Each number is 128 + 24 x the weight over its row's rms, rounded and kept within 0 to 255. Layers, rows and columns count from 0. The size above them is the row's rms in percent of the matrix's.

# layer 3 MLP gate, 320x128, rms 0.175, rows 12-46, columns 64-127
size [ 99 103 103  97  94  99  95 106  98  93 107 105  93 105 101 112 100 102 103 106  95  96  95  98  97  99 107  97 103  92  91  96  98  95  93]
[[121 142 118  89 135 131 128  95 124 148 112 147 124 132 109 130 188 128  73 141  82 160 108 132 136  99 151 142 159 127 130  80 128 101 157  99 139 113 138 105  98 142 112 149 165 141 102  82 162 100 134 134 181 126 145 118 138 120 132 116 138 113 128 121]
 [136 118 112 139 127 169 107 130 151 125 107 117 128  89 120 136 129 136 136 148  69 135 117 118 159 115 147 113 103 167 168 172 158 154 115 138 111 113 138 122 170 120 117 138 133 112  79 144 177 128 107 161 122 161 132 172 135 124 120 156 106 135 131 125]
 [151  97 137 149 140 134 146 124 151  90 122 138 108 121  99 133  94 111  93 158  99 123 115 118 156 116 189 147  99 159 180 106 128 107 119 132 130 108 122 141 203 131 118  87 144  94 147 122 133 114 109 136 123 123 163 142  73 171 163 125 126 151 113 166]
 [ 98 121 116 133 109 123 123 172  93 118 166 111  97 155 120 101 169 145 138 129 122 126  79 134 191 120 158 139  99 143 125 115 147 127 124 158 129 131 125 127 104 158 154 125 147 138 127 133 124 164 138 125 137 126 132 154 136 154 141 102 145 141 131 150]
 [134  95 120  99 132 125 119 120 120 144  89  96 116 120  90 152 135 172  83 145 113  95 108 160 153 119 124 138 139 124 129 140 129 119 111 134 145 137 149 164 112 164 120  85 174 134 109  75 113  81 121 193 108 106 128 125 133 150 130 151 123 140 132 124]
 [117 124  89 145  73 109 120  96 115 129 122 124 141 124 142  79 150 147 188  94 129 150  96  95 121 175 121 109 105 149 141 160 115 107 162 178 145 103 143 137 130 163 108 143 120 162 155 160 154 173 134 111 144 145 123 182 143 159 104 110 125 159 138 130]
 [114  94  97 147 123 124 156 115 103 141 155  94 136  84 121 123  84  97 160 113 125 140 138 104  95 121  99 125 141 102 121 124 114 150 176 138 141  72 125 134 108 145 145  93 135 101 116 114  91 145 103 167 109  97 107 148 102 127 139 113 121 116  72 120]
 [132 152 122 120  88  99 125 125 174 128  97 118 111 134  91 108  74 161 128 107 114 145 110 105 105 121 144 142 185 127 166 102 148 113  97 132 108 123 124  96 151 138 141 113 130  91 135 116 133 144 139 107 168 142 209 153 125 144 131 121 166 168 131 107]
 [101 186  83 125 154 124 116 147 133 117 122 139 140 118 111 124 144 105 133 155  99 162 161 109 126 152 132 129 133 129 118 148 112 109 124 145 152 124 137 142 138 149 126  69 160 153 121 112 120 143 130 132 151 113 137 127 198 173 141 108 161 144 135 142]
 [110 113 132 131 161 153 143 132 135 118 125 123 142 161  99 147 118 160 109 149 147 106  87 115 139 110 116 120 116  86 114 112 148  97 119 112 154 127 139 163  96 150  92 118 179 110 126 118 122  80 164 167 148 124 169 125 116 149 135 105 123 116 144  82]
 [ 84 131 100 110 160 126 136 111 123  72 161  91 121 106 131 123  83 142 135 131 126 104 110 132  89 101  96 120 128 111 119 132 130 107 124 126 178 136 131  88 108 128 144 134 108 158 138 141 118  90  83 145 140 107 153 160 134 155  84 119  94 142 117 144]
 [ 84 128 118 118 142 126 147 112 125 143 113 126 125 136 173 154 141 141 125 129 178 146 132 122 150 131 137  94 181 179 112 159 130  79 145 120 119 150 164 133 117 172 132 118 148 118 145 124 147 118 159 151 129  89 159 135 142 143  80  86 130 146 126  92]
 [107 120 130 120 146 160  95  98 162 177 103 145 149 109 163 153 112 152 109 139  58 171 135 131 132 135 116 149 172 136  90 176 117 146 150 153 135 161 126 110 169 134 145 127 127 121 139 131 109 172 122 124 181 114  98 134  88 121 119 128 138 128 137 142]
 [121 102 134 144 139 112 135 141 175 146 153 129 112 118 119 134 106 151 128 121 154 144  97 116 125 146 121 124 146 106 107  86 124  95 103 122 107 127 139 115 136 151 142 160  98 108 155  65  96 123 132 133 200 100 179 134 105 107 140 103 131 124 141 102]
 [149 137 123 125 120 123 105  94 195 114 115  97 132 115 123 131 167 109  92 123  87 115 126 135 125 138 166 126  78 147 101 131 144 125 121 110 140 102 106 176 149 130 133 147 130 161 142 155 136 139 125 106 123 101 161 188 128 130 121 112 162 156 141 115]
 [147 144 113  89 153 128 113 142  96 125  97 126 119 123 123 156 160 148 133 162  98 165 153  73 172 111 115 125 162  94  84 113 138 111  70 152 120  91 162  97  99 140 117 133 112 102 141  93 149 116 119 146 119 117 121 152 115 136 147  95 123 120 144  93]
 [127 133 138 123 155 148  93 161 112 124 107  70 111 100 159 140 163 110  86 110 134 170 142 128 118 110 146 118 135 105 129 141 117 126 109 128 113 111 141 117 155 144 123 171 161 104 101 122 122 124 143 121 131 160 119 117 149 122 159  92 143 113 120 140]
 [ 88 146 113 130 109 105 125 172 138 120 121  97  94 104 169 123 144 168 142 146 127 136 174 123 160 167 104 132 137 120 103 122 118 114  98 149 162 138 127  81 141 121 102 146 152 120 133 124 173 106 152 192 173 137 139 136 124  78 103 128 133 134 130 110]
 [102 130  76 100 123 155 146 119 102 177 112  97 122 153 185 125 135 150 171 135 147 163 167 113 103 117 108 125 156 161 111 170 112 148  87 135 110 125 108 170 152 126 120  90 153 112 107  65 135 109 119 124 140 135 140 136  90 156 118  87 113 104 137  98]
 [138 186  85 134  86  95 134 142 148 164 174 130 132 109 124 125 112 150  88 149  93 104 139 126 109 136 121 146 149 112 139 118 139 101 131  86 140 115 145 142 116 102 162 112 175 103  59 106 126 153 104 138 128 159  85 122 153 131 145 109 167 133 127 128]
 [109 171 149 157 126 129 120 163 123 136 147 116 102 164 136 112 109 117 175 108  75  93 121 151 111 167 161 126  98 145 152 122 129  83 126  82 137  77 148 146 140 118 138 102 108 151 101 143 122 124 105 117 108 151 161 144 147 147 123 144 140 166 151 106]
 [ 77 132  89 104 102 120 129 109 157 126 118 115 143 100 158 140 154 107 118 100 130 183 106 125 147 136 146 146 143 144 118 129 124 146 162 123 160 111  84 134 124 119 124  99  83 106 145  89 148 155 132 125 102  91 165 129 152  90 160 133  95 140 155 133]
 [125 140 108  90 129 146 156 101 136 112 124 115 102 104 113 118 114 146 154 152 124 208 107 147 114 130 126 126 132 166 157 107 155 122 134  98 164  96 133  95 121 120 130 104 136 141  98  98 126 104 130 148 155 142 187 144 134 120 123 160 131 130 145 153]
 [143 119 119 134 125 154 126 128 132 132 132  86 116 117 119 110 129 120 158 122 137 119  65 152 100 148  86 128 162  89 109 148 124 130 118 135 166 126 125 130 155 145 134  94 137  95 140 126 129 168 151 147 172 142 118 134 118 142 140 160 119 115 163 143]
 [145 105 148  93 113 121 140 157 183 126 158 141 146 105 108 134 117  89 109 135  72 130 124 161 130 133 128 111 129 156 148 114 144 124 158 158 171 124 152 148 128 120 142  94 159 156 122 134 118 167  96 105 121 113 124 179 148 151 133 138 163 131 160 137]
 [114 133 149 105 147 130  98 117 146 101 120 158 140 138 177 164  92 107 148 110 147 122 144 128 157 183 140 116 163 157 100 144 148 112 121  98 105  93 152  89 100 147 122 110 130 126 137 159 146 173 123 143 157 116 150 147  93 137  82 130 104 138 138 110]
 [155 143 135 142  78 155 128 122 127 116 166 110 115 122 135 132 133 159 138 127  73 100 176 120 127  82 114 144 128 130 158 129 157 123 116 122 110 144 152 124 148 104 120 142 150 128 117 148 143 128 112  90 129 121 171 120 163 131 164  83 128 115 143 159]
 [119 144 107 146 176 171 115 126  93 176 136 109 134 163 154 126 125 132 107 144  80 203 102 103 180 136 121 130 144 153 117  96 158 120 135  87 139 138 139 135 101 109 106 159  76 145 112 147 136 122 141 126 147 119 139 128 159 101 117 134  86 123 135  99]
 [170 119  44 129 141 122 119 116 111 125  92 126 115 121 110  96 104 155 140 121  99 113 134 147 123 124 127 110 122 166 137 139 135 145 159 134 124 124 171 117 131 138 135 105 131 130 145 116 122 134 104 154 140 111 107  98 111 142 129 118 130 121 132 139]
 [118 142 142 141 167 155 142 157 142 165 123 166 150 123 157 149 159 131  94 149 149 128 126 114 134 132 144 153 164 128 116 139 114 118 203 157 129 145 148 143 128 142 127 155 137 153 108 111 139  94 113 118 150  98 129 158 139 108 144  93 108 110 133  69]
 [150  76 164 154 136 154 125 107 121 150 122 102 108 151 129 121  90 152 144 143 141  95 116 146  61 148  86 137 116 122  76 170 109 113 173 133 128 148 162 144 130 111  89  90 123 122 104 126 130 113 136 177 150 145 144 170 128 134 142 124 150 130 135 130]
 [143 119 105 151 111 141 145 150 183 186 133 122 149 119 129 131 129 129  90 135 123 113  98 136 111 114 172 132 122  88 136 129 124 116  86 145 167 115 126 121 115 134 138 125 167 125 132 121 109 139 138  85 173 115 119 168 109 126 105 133  85 119 109 159]
 [117 150 112  84 124  90  96  98 142 138 185 101 137 125 156  97  84 126 145  93 115 105 151  83 144 123  86 134 106 111 114 140 119 135 126 150 125 157 107 104 131 128 128 141 150 121 106 108 100  88 127 137 146 155 127 149 121 146 143 135  93 126 139  73]
 [113 136 113 110  87 170  97 145  88 121 103 121 144 121 148 128 172 111 147 136 147  98 132 163 137 131 111 163 127 147 143  95 199 112 120 122 102 137 131 105 108 120  89 115 141 122 133 121 105 153 116 134 104 149 139 152 163 104 153 115 122 168 125 122]
 [126 121 145 126  98 138  81 148 117 150 133 167 150 113 113 138 122 119 152 115  89 115 156 126 133 121 146 173 128 147 187 139 117  90 142 153  95  93 151 113 143 132 119 143 112 115 138 141 131  85  91 135 153 157 150  94 132 144  87 115 129 126 112 132]]
# layer 3 MLP up, 320x128, rms 0.182, rows 12-46, columns 64-127
size [ 99  99 104 100  87  97  98 105  96  93 104 107  90 104 104 115 101 102 102 109  96  96 104  98  93  93 110  98 103  88  89  94  95  93  95]
[[ 79 139 159 152 144 110 101 138 113  86  51 161 143 109 103 154 111 139  81 131  86 170 135 111 185 122 118 154 112 152 143  94 144 147 155 111 131 119 127 118 149 176 131 127 154  95 133 199 141 144 110  87 159 117 144 131 136 143 107 158 142 152 129 148]
 [116 147 124 114 147 112 131 124 104 102 111 170  60 104 111 154 114 120 132 144 102 153 136 115 144 109  95 141 116 108 128  86 121 116 115 113 157 111 147  83 109 137 118 108 130 127  90 145 148 114 110 155 102 106 124 157 143 140 119 135 125 146 109 133]
 [118 103 123 134 120 136 167 158 132 127  93 107 115 135 123 129 124 136  86 160 121 113  80 131 148  99 139 140  99 116 111 162 134  75 128 124 128 137 126 128 130 148 109  76 152 121 162 151 135  85 124 120 107 104 154 142  85 137 116 130 111 178 139 154]
 [134 133 145 138 107 111 113 111 119 180 161  87 169 121 133  88 129 134 179 145 109 115 136 145 140 132 116 126 126 154 127 101 132 100  89 113  81 105  97 110  95 149 141 122 159 126 103 130 135 104 145 122 134 126 159 141  94  82 149 143 104  85 112 163]
 [ 97  80 131 127 152 134  93 105 159 149 128 162 157 129  98 135 141 173 140 124 148 120 105 134 112 127 118  81 118 154 106 112 164 126 120 131 125  82 106  89 128 112 105  97 112 114  97 135 123 146  64 152  93  93 135 147 104 114 122 131 143 100 107 140]
 [120 156  82 102 125 120 137  93 121 119 145 119  97 119 185 131 152 158 144  89 102 127 138  96 133 178 174 176 120  90 149 114 156 144 132 134 106 146 146 145 112 111 103 147  94 157 145 131 102 143 137 108 146 100 124 135 119 141 142 116 116  84 112 110]
 [157 118 164 182 103 115 138 137 127 139 177 171 161 162 145 108 122 145 172 146 196 112 133 115 100 130 121 118 112 158 143 150  65 143 133 126 109 125 118 136 112 155 128 143 163 132 108 123 122 107 113 124 104 167 111 145 154 160 125 117 157 132 142  89]
 [112 144 110  93 121 103 130 148 136  86 130 157 106 132 108 147 154 128 150  81 149 117 143 113 137 110 142 113 120 114 114 103 128 105 131 108 141 120  87 112 129 126  88 158 105 125 153 104 123  83  93  95  99  80 125 113  80 149 108 153  94 182  96  86]
 [158 136 101 153  78  78 157 101 128 147 115 105 119 125 127 117 102 167 164 138 125 114 107 153 137 107 138 124 154 119 142  91 133 171 133 112 123 119 144 100 196 120 156 179 127 125 123 115 124 118 110 164  82 119 136 149 114 147 119 141 109 146 127 129]
 [103  77 106 132 120 121 147 151 115 147 136 104 142 129 146 132 113 113 145 112 122 175 138  98 132 170 107 146 112 134 186 136 124 120 143 109 105 160 108 132 139 114 130 122  98 101 134 108 134 132 113 155  98 178 175  97 161  67 120 122 177 106 100 103]
 [137 154 133 113 113 133  78 133 113 113  96 181 167 187 144 123 119 153 130 123 116 150 161 106 140 180 137 103 120 125 159 136 120  94 136 144 116 135 154 121 131  98 120 123 128 102 124 119  92 174 110 187 118  98 120 106 128 118 167 158  94  94 125 122]
 [150 141 164 105 130  97 145  96 127 148 166 115 127 108 109 127 130 115 115 121 103 115 108 149 113 131 148 126  82  96 121 119 137 188 159 121 107 119 114 141 104 109 111 139 108 121 112 127  88 146 124  98 121 112  52 144 111 154 167 174 131 125  99 147]
 [144  98 127 119 120 107 115  96 143 116 106  82 111 153 117  96 110  93 170  54 131 157 148 154 124 143 127 170 121 140 108 114 110 119 176 151 130 108 146 111 116 113 113 146 120 130  68 118 110 167 102 147  97 121  64 128  99 122 159 103 118 115 118 167]
 [107  93 100 148 129 146 127 123 126 129  99 119 114 157 118 113 156 165 177 148  86 133 158 174 153 104 141 106 109 112 156 145 123 109 154 105  87 142 142 114 142 121 151 147 140 146 109 151 187 141  88 151 119 172  84 133 157 104 107 133 126 138 100 108]
 [ 97 108 159 108 121 116 131 121 123 116 110 100 138 141 120 119 141 160 114 108 125 120 150 135 185 148  90 138 119 128 174 144 140 135 105 122 136 137 148 148 101 141 138 145 187 121  89 134 176 114 127 115 143 114 153 155  90 101 134 159 129 143 120 103]
 [145 128 144  92 112 105 150 114 140 140 131 132 122 111 126 136 103 145 150 136 109 159 123 101 136 128 118 152 205 103 129 126 111 116  72 111 127 179 163 124 147 120 131 116 113 147 143 153 169 120 151 168 170 131 155  99 124 155 125 146 144  90 141 155]
 [154 112 165 188 133 121 173 167 122 154 144 100 152 120 177 112 133 106 104 111 150  88 137 125 113 135 128 148 114 110 108 102 138 130  99  96 129 102 121 133 162 128  99 130 149 106 131 121 117 156 170  79 161 172 135 126 113  75 124 104 139 115 142  97]
 [135 114 136 157 125 131 127 152  98 190 156 132 129 121 147 125 153 105 101 146  96 158 158 119 117 113 121 104 120 128  75 143 138 153 133 164 161 142 146 110 127 120 173 114 134 114 117 108 100  91 134 159 130  64 158 143 104 158 134 152 128  82  86  97]
 [148 143 131 117  79 117 130 116 141 161 132 127 100 193 156 129 126 128 125 136 116 187 117  67  94 185 133 115 152 130 116 137 138 144  94 106 108 131 115 139 189 162 142  90 121 128 144 126 145  86 115 134 178 148 100 125 136  95 152 123 126 142 150 127]
 [ 96  95 146 109 158  79 122 131 139 128 121 142 115 132 125 128 169 149 182 126 106 157 152 143 152 138 134  65 123 130 132 122 129 152 123 146 106 105 140 127 125 143  87 161  67 138 193 135 133 119 122 108 122  74 149  96 119 145  94 142  90 145 127 126]
 [116 133 123 140 124  95 105 147 150 135 153 149 150 127 122 145 149 115 145 141 146 109 110 121 129 172  96 130 114 125 157 125 140 119 135 122 111  62 130 146 152 118 131 110  55 127 106 120  96 158  79 119 141 138  74 132 116 141 134 134 136 151 103 118]
 [156 161 157 147 110  85  91 145 130 139 117 133 108 106 113 147 140 146 138 104 138  84 140 176 151 119 188 110  86 105 118  81 153 106 101 113 114 121 153 123 123 147 110 166 160 159 123 124 161 136 148 155 139 123  79  86 145 153 122 110 156 141 113 124]
 [116 116 125 125 159 129 120  94 146 100 127 151 123 135 140 155 125 112 127 134 109 104 131 119 176 113 133 159 135 143  99 103 110 102 115 106 103 150 146 109 140 109  98 141 130 147 139 132 123 138 126  97 157 139 117  96 122 126 173 139 144 128 149 121]
 [113 121  95 139 121 134 122 132  68 140  89 143 120 143 167 117 149  93 117 106 124 141 122 142 136 118 157 145 106 129 120 141 191 138 130 123  72 123 137 112 114 113 167 142  99 117 109 118 116 134 113 125 114 104 108 128 121 113 169 138 121 133  86 100]
 [ 89 121 130 134 144 120 117 164  57 107 181 166 144 136 130 146 107 118  88 182 131 172  95  84 109 144  84 131 131 125 146 129 101 122 169 139 102 168 114 140 148 133 129 155 130 127 158 150 132 136 163  85 141 160  89 117  88 117 135 130 143 131 176 131]
 [119 158 142 122 120 106 143 133 195 200 124 123 122 133  95 111 138 136 170 163 142 125 117 138 146 129  91 116 100 129  87 117 125 118  93 134 148 113 111 125 150 146 103 124 168 135 107 139 169 160 152 130 132 149 135 124  67 103 117  91 139 135 132 112]
 [143 168 131 147 100 136 115 172 128 117 202  85 112 122 127 104 119  87 137 127  95 131 128 102  87 102  99 122  95 104 127 163 146 131 124 119 153 117  99 166 131 143 162 106 145  87 126 157 172 140 118  86 130 148 162  99 109 144 117 111 132  91 136 118]
 [133 134 135 131 128 131 125  93 111 143 123 156 112 137  82 135 106 130 152 127 121 102  97 135 128 145 141  95 160 137 133 149 107  95  77 129 112 138 104 106 109 116 128 129 139 125 125 118 103 125 115 110 140 118  86 168  97 102  87 122 149 149 128 177]
 [157 131 156 154 173 113 123 110 126 110 126 148 156 148 172 158 140  72 125 118 137 118 103 122 135 113 129 114 149  86 121 109 105 135 120 129 164 149 139 103 123 139 122 110 122 115 135 169 149 123 151 122 129 125 138 149 170  66 141 102 124  92 149 130]
 [128 127 135 141 139  95 104 156 154 138  97 121 110 138  87 168 135 141 136 126 139 137 130 150 140 108 103 154 137  88 127 140 139 131  92  93 126 116 142 149 130 152 136 134 169 104 193  81 183 161 139 135 110 109 109 130 124 127  57 150 130 143 162 138]
 [118 141 119 112 116 161 123 118 129 125  90 206 126 132 118 131 129 124  93 106 117  88  70 145 126 144 158 119 142 118 114 124 130 163  74  95 112 138 140 130 117  95 106 128 111 169 163 139 132 111 101 115 122  78  98 118 143 140 118 156 111 138 108 143]
 [ 75 117 171 132  98 123 108  90 162  97 114 103 118 121  95 111 178 140 109 100 169 145 172 146 141 135 127 145 140 138 125  96 156 152 121 160  75 132 122 121 115  98 113  80  89  99 144 127 130 164 119  91 155 110 129 114 156  96 111  88 163 116 131 128]
 [155 126 107 127 134 119 116 114 163 128 149 105 154 120  92 146  73 133 104 153  40 111 112 102 149 161 189 103 118 111 125 168 103 115 114 148 110 138 131 115 132 108 128 136 131 155  86 137 128 120 105 121 120 108 136 124 112 133  87 124 134 119 117 108]
 [150 147 126 101  98  93 146 163 150 120 134  93 142 119 113 136 138 112 128 143 104 133 154 134 139 106 108 175  90 133 133 106 118 111 125 111 142 127 164 110 115  84 126 136 151  90  96 174 157 102 111 120 123 151  93 171 106 100 110 101  87 131 140 121]
 [117 136 132 117 140 136 118 130 102 106 115  87 170 179 118 133 160 109  61 104 136 137 115  94 118 112 118  52 104 128 167 118 101 150 134 110 101 131 139 103 124 136  71 139 129 163 154 129 110 110  91 100 101 120 110 131 110 116 150 148 125 151 145  94]]
# layer 3 MLP down (transposed), 320x128, rms 0.175, rows 12-46, columns 64-127
size [100 103 101  99  90 100 100 104  97  97 106 100  90 105 104 112  97  99 101 107  98  95 100  97  96  94 105  98 105  90  91  96  98  94  94]
[[ 94 103 129 142 141 113 129 152 125 135 110 160 148 101  89  89  62 115 144 149 128 106 164 148 129 108 136 119 124 154 158  92  89 125 133  98 103 198 140 139 114 154 110 116 161 115 116 118 138 108 186  81 102 146 132 152 134 164 145 193 116 108 141 101]
 [102 136 110  89 111 130 126 102 106 160 135 104 132 105 154  93 134 171 117  66 139 127 150 131 121 152  84 104 129 135 137 132 120 103 149 134 144 112  95 176 135 150 136 139 119 147 127 157 141 140 132  85 124 104 108 147 138 163 136 111 130 115 131 151]
 [131 132 102 159 125 116 155 161 128 115 134 147 133  98 130 162 139 151 173 121 137 133 125 182  90 118 141  82  99 159 166 123 103 126 144 114 134 151 141 134 135 104 107  89 128 155 144 140  98 117 122  97  83 130  92 138 144 132 102  68  73 137 127 100]
 [112 113 129 175 106 106 118 129 114 145 163 125 118  95 115 109 125 106 165 122 147 101 121 142 162  75 163 114  96 153 105 114 142 128  86 140  73 144  96 118 147 107 148 100 120 156 129 136  97  75 157 108 102 114 149 137 144 127 175 164 120 132 142 122]
 [129 105 158 143 156 112 134  91 125 147 102 120 155 107 121 123 110 124 131 117 119 111 131 144 122 143 137 173 117 181  95 137  92 146 110 118 111 136 128  72 136 131  69 151  85 147 101 155 145 149 110 138 110 130  95 144 142 116 166 158 137 100  97 128]
 [144 156 116 156 132 141  98 117  91  94 133 124 108 113 143 177 171 135 146 108  67 114 125 112 102 150 127 149  96 111 174 163 115 131 128  91 144  84 113 175 107 111 133 150 159 132 176 115 125 140 130 135 116 142 102 132 169 138 106  98 118 166 160 152]
 [125 150 136 169 123 106  99 120  97 117 110 141 113 114 152 128 155 155 105 117 132 113 108 139 140 145 119 145 133 141 141 132 163 111  97  69 143 143  84 143 172 149 100 113 120 112 157 130 161 139 136 126 126 116 141 137 121 142 113 150 105 151 105 173]
 [131 115 120 145 124 118  95 110 107  85 132 136 153 163  64 158  92 151 110 108 133 150 122 130 116 120 101 108 143  98 158 125 173  65 108 148 115 132  82 134 158 155 126 143 118  85  74 127 156 132 157 100 117 125 146 150  96 141 162  92 107 153 114 105]
 [ 99 154 126 105  79 130 116 111 164 137 105 132 114  71 168 160 101 150 147 132 163 124 109  98 115 126  96 115 116 119  91 101 147 146 133 148 116  72 106 141 140 103 113 165 125 104 103 163 111  88 111  98 105 116 173 120 120 132 150 142 124 162 152 113]
 [145 160 126 171  85 117 103 118 140 103 129 130 157 178 121 140 152 124 113 139 139 144 109 111 125 152  67 127 131 120 126 153 158 136 133 161 160 189 139 109 125 134 147 152 120 176 139 119  67 152 147 137 121 137 179 167 161  94 131 142 122 162 145 167]
 [147 113 179 101 101 137 115 105 149 133  97 111 146 147 155 118 117 156  98 119 122 134 143 141 107 106 136 144 134 119 157 114 131 122 146 112 162 125 124 144 185 114 134 167 138 125 108 129 119 179 116 115 137 111 120 106 157 117 180  80 113 121 151 182]
 [131 126 141 147 119 110 137 150 143 112 109 126 147 124 155 100 113 140 134 149 114 135 164 143 116 115 132 135 131  90 128 134 112 119 152 131 102  22 121 125 115 101 174 126 142 144 132 156 136 116  11 104 146 142 162 111  89 151 168 107 161 122 124 112]
 [145 120 125  90 134 101  91 125 188 109 147 112 166 139 146  93 115 133 137 138 135 129 117 150 112 132 141 145 141 153 135 163 133 126 125 149 114 116 147 151 123  95 135 155  94 152 106 142 130 132  87 150 127 141 114 124 113 139 105 144  83 136 164 156]
 [135 172 103 146 149 145 112 115 137 117 119 134 110  96 135 150 136 110 167 116  90 134 104 142 128 163 154  88 138 144  88 125 128 156 118 152 126  90 127 120 159 149 152 153 145 158 135 131 132 109 139 173 119 179 111  99 129 124 163 137 131 137 175 113]
 [127 125 153 129 139 104 132 143 131 134 179 109 113 121 160 138 148 156 177  96 101 104 143 166  93 131 146 125  75 130 117  78 104 106 140 116 144 146 132 130 158  82 142 148 125 162 128 131 172 150  98 106 156 120 117 127 111 119 170 109 101 119 137  72]
 [153 118 153 122 126 114 106 106 113 110 114 150 119 143 107 145 131  88 152 153 105 110 142  88 141 134 116 136 158 132 111 108 136 110  85 125 149 112 172 121 106 123 117 141 114 142 169 130 111 160 147 145 167 136 133 129 100  86 134 111 124  96 152 139]
 [174 168 118 110 131  98 118 172 128 133  93 125 134 119 125 127 147 160 105 154  87  89 124 185 133 138 142 128 126 143 107 112 129 121  76 120 148 143 120 147 149  78 132 134 119 123 123 102 145  97 184 112 141 114 161 139 138 135 138 118 139 180 118 124]
 [131 130 140 156 134 156 117  85 121 141 110 156 137 180 162  98 107  97 100 120  88 105 152 153 155 161 114 124 148 154 125 166 128 138 134 161 170 140 135 134 128 179 115 108  87 133 130 114 115 115 152 149 147  98 147 123 111 124 131 149  94 113 145 130]
 [171 157 147 144  94 131 123 131 113 113 119 125 114 148  97 128 156  81 143 109 120 136 131 131  95 164 157 141 148 143 120 162 127 170  96 139 160 170  88 148 147 160 149 153 113 172 111 122 103  86 157 128 143 148  96 142 130 129 168 147 129 182 158 126]
 [114 108 138  85 134 136 108 126 149 120  88 141 123 151  92 122 113 112 113 127 153 159 134 120 123 139  75 122 118 165 134 145 110  72 114 126 175  99 116 105 141 182 105  94  92 162 142 106 118 109 138 119 138 115 166 112 118 129 162 131 117 122 141 126]
 [144 130 155 129 107 143 144 141 124 139 103 172 125 142 165 118 113 155  87 150 157 132 125 119 114 131  81 133 190 146 149 145  98  96  73 141 175 159 128 116 190 129 128 131 149 129 111 106 135 116 191 101 124  91 160 107 179 115 133 156 110 118 135 119]
 [145  63 102 182 123 116  93 148  97 155 135 146 109 171 155 138 116 156 127 138 104 149 167  91  85 139 152 126 127  93 160 127 130  96 130 124 113 136 127 106 131 119 121  88 113  75 126 125 145  82 110  93 150 173  93  87 118 145  81 124 161 133 126 152]
 [138 134 151  91 119 166 136 172 111 125 152 124 116 116 133 131 107 149 131 144 124  86 169 125 161 165  88 153 147 132 108 109 133 159 155 121 183 124 122 110 137 162 141 122 132 103 122 150 169  94 119 110 154 122 184 133 130 146 158 113 149 122  93 169]
 [154 103 120 126 120 119  99 134 144 156 193 123  77 116 154 129 123 133 154 155 138 127 104 117 108 138 157 143 108 156 139 118  97 111 128 135 106  92  72 165 162 115 150 108 121 157 117 128 120 150 123 156 143 162 142 138  84 108 108  94 121 139 168 102]
 [125 136 115 107 153 130 148 123 133 119 132 110  85 113 138  99 164 130  89 137 184 131  71 118 139 117 118 143  90 102 143 126 117 163 134  96 129 132 118 181 143  84 116 116 151  99 170  92 128 112 133  66 159 102 112 123  87 140 124 132 140  85  97 110]
 [ 71 110 129 172 179  65 141 157 131 154 142 122 142 107 117 159 135 114 128 139 107 141 113 121 136 134 119 102 121 135 117 127 137 154 152 137 121 112 142 119 122 142 141 131 117  95 111 152 147 115 145 130 118 125 134 116 110 151 133 120 106 139 110 110]
 [120 132 102 169 169 153 125 144 132 125 154  89 159 104  87 128 113 123 114 162 123 148 100 107 105 135 173 150  91 135 123 139 107 102 110 125 102 142 109 176 120 120 171 152 100 122 151 117 130 147 120 123 152 139 145  75 128 162 138 154 141 108 117 115]
 [107  98  92 132 102 157 142  75  92 115 116  96 135 111 142 131  92 158 132 167 150 192  98 118 116  94  96 144 123 132 112 154 140 114 144 101 150 184 121 106 123 107 118 106 121 121  95 129 110  95 115 139 113 151 151  70 106  84 124 126 146 132 107 121]
 [162 140 139 178  85 107 123 109 101 100 109 126 105 174  90 142 131 133 134 123 153 117 107 111 148 112  96 176  97  66 129 142 143 120 132 186 144 106 120 135 110 150 114 120 123 101 121 138 141  76 118  97 139  85 111 130 133 105 153 145 118 123 117 116]
 [132 121 136 111 129 115 144 106 101  90 144 135 134 122 164 133 141 145  92 131 136  93 116 119 134 105 131 152  97  76 109 147 184 124  92  95 112  81 155 158 158 155 110 185 178 141 130 115  92  74 163 117 123 120 107 102 129 156  95  87 112 120 133 144]
 [158 117 139 116 159 124  83  99 143 145 166 116 122 106 133 110 107 116  96 127 113 140 130  96 124 113 143 129 135 162 100 150 108 110 146 139 102 173  94 132 111  65 124 128 125 128 153 146 111 200  75 174 122 151 114 174 117 123 120  91 161 155 119 133]
 [ 99  84 106 132 138 143 161 157 153 126 104 127 128 119  89 153 129 134 121 142 109 137 187 153 127 126 128 128  99  88 134 108 128 122 102 156 133  82 143 104 124 141 123 141  47 129 153 118 145 173 140 127 167 128 135 134  87 174  90 108 126 131 152 135]
 [141 141 121 121 170 136  85 146 168  99 102 114  90 119 157 121 112 132 128 158  87  89 127  95 158 174 178 147 123  82 133 162  94 157 123 115 109 109 137 120 120 112 119 162 145 140 111 134 108 138 110 110 147 109  93 162 137 120 141 142 131 106 124 105]
 [120 129 156 126  96 158 113 170 159  99  61 116 126 119  94 175 167 148 133 104 118 131 160 128 156 108 146 136 160 147 184  90 168 150 137 139 135 183 141 124 138 137 134 140 163 140 110 149 114 145  76 119 126 128 129 134 147 106 125 118 128 136  98 119]
 [141 169 104 159 134 134 137 134 121  98 127 119  79 136 131 140  97 172  59 163 148 116 147 109 143 125 151 103 108 155 112 144 120 131 129 121 145 140 104 166  76 119 136 115 172 153 122  70 135 116 167 158 155 108 152 110 107 126 181 147 112 141 116  94]]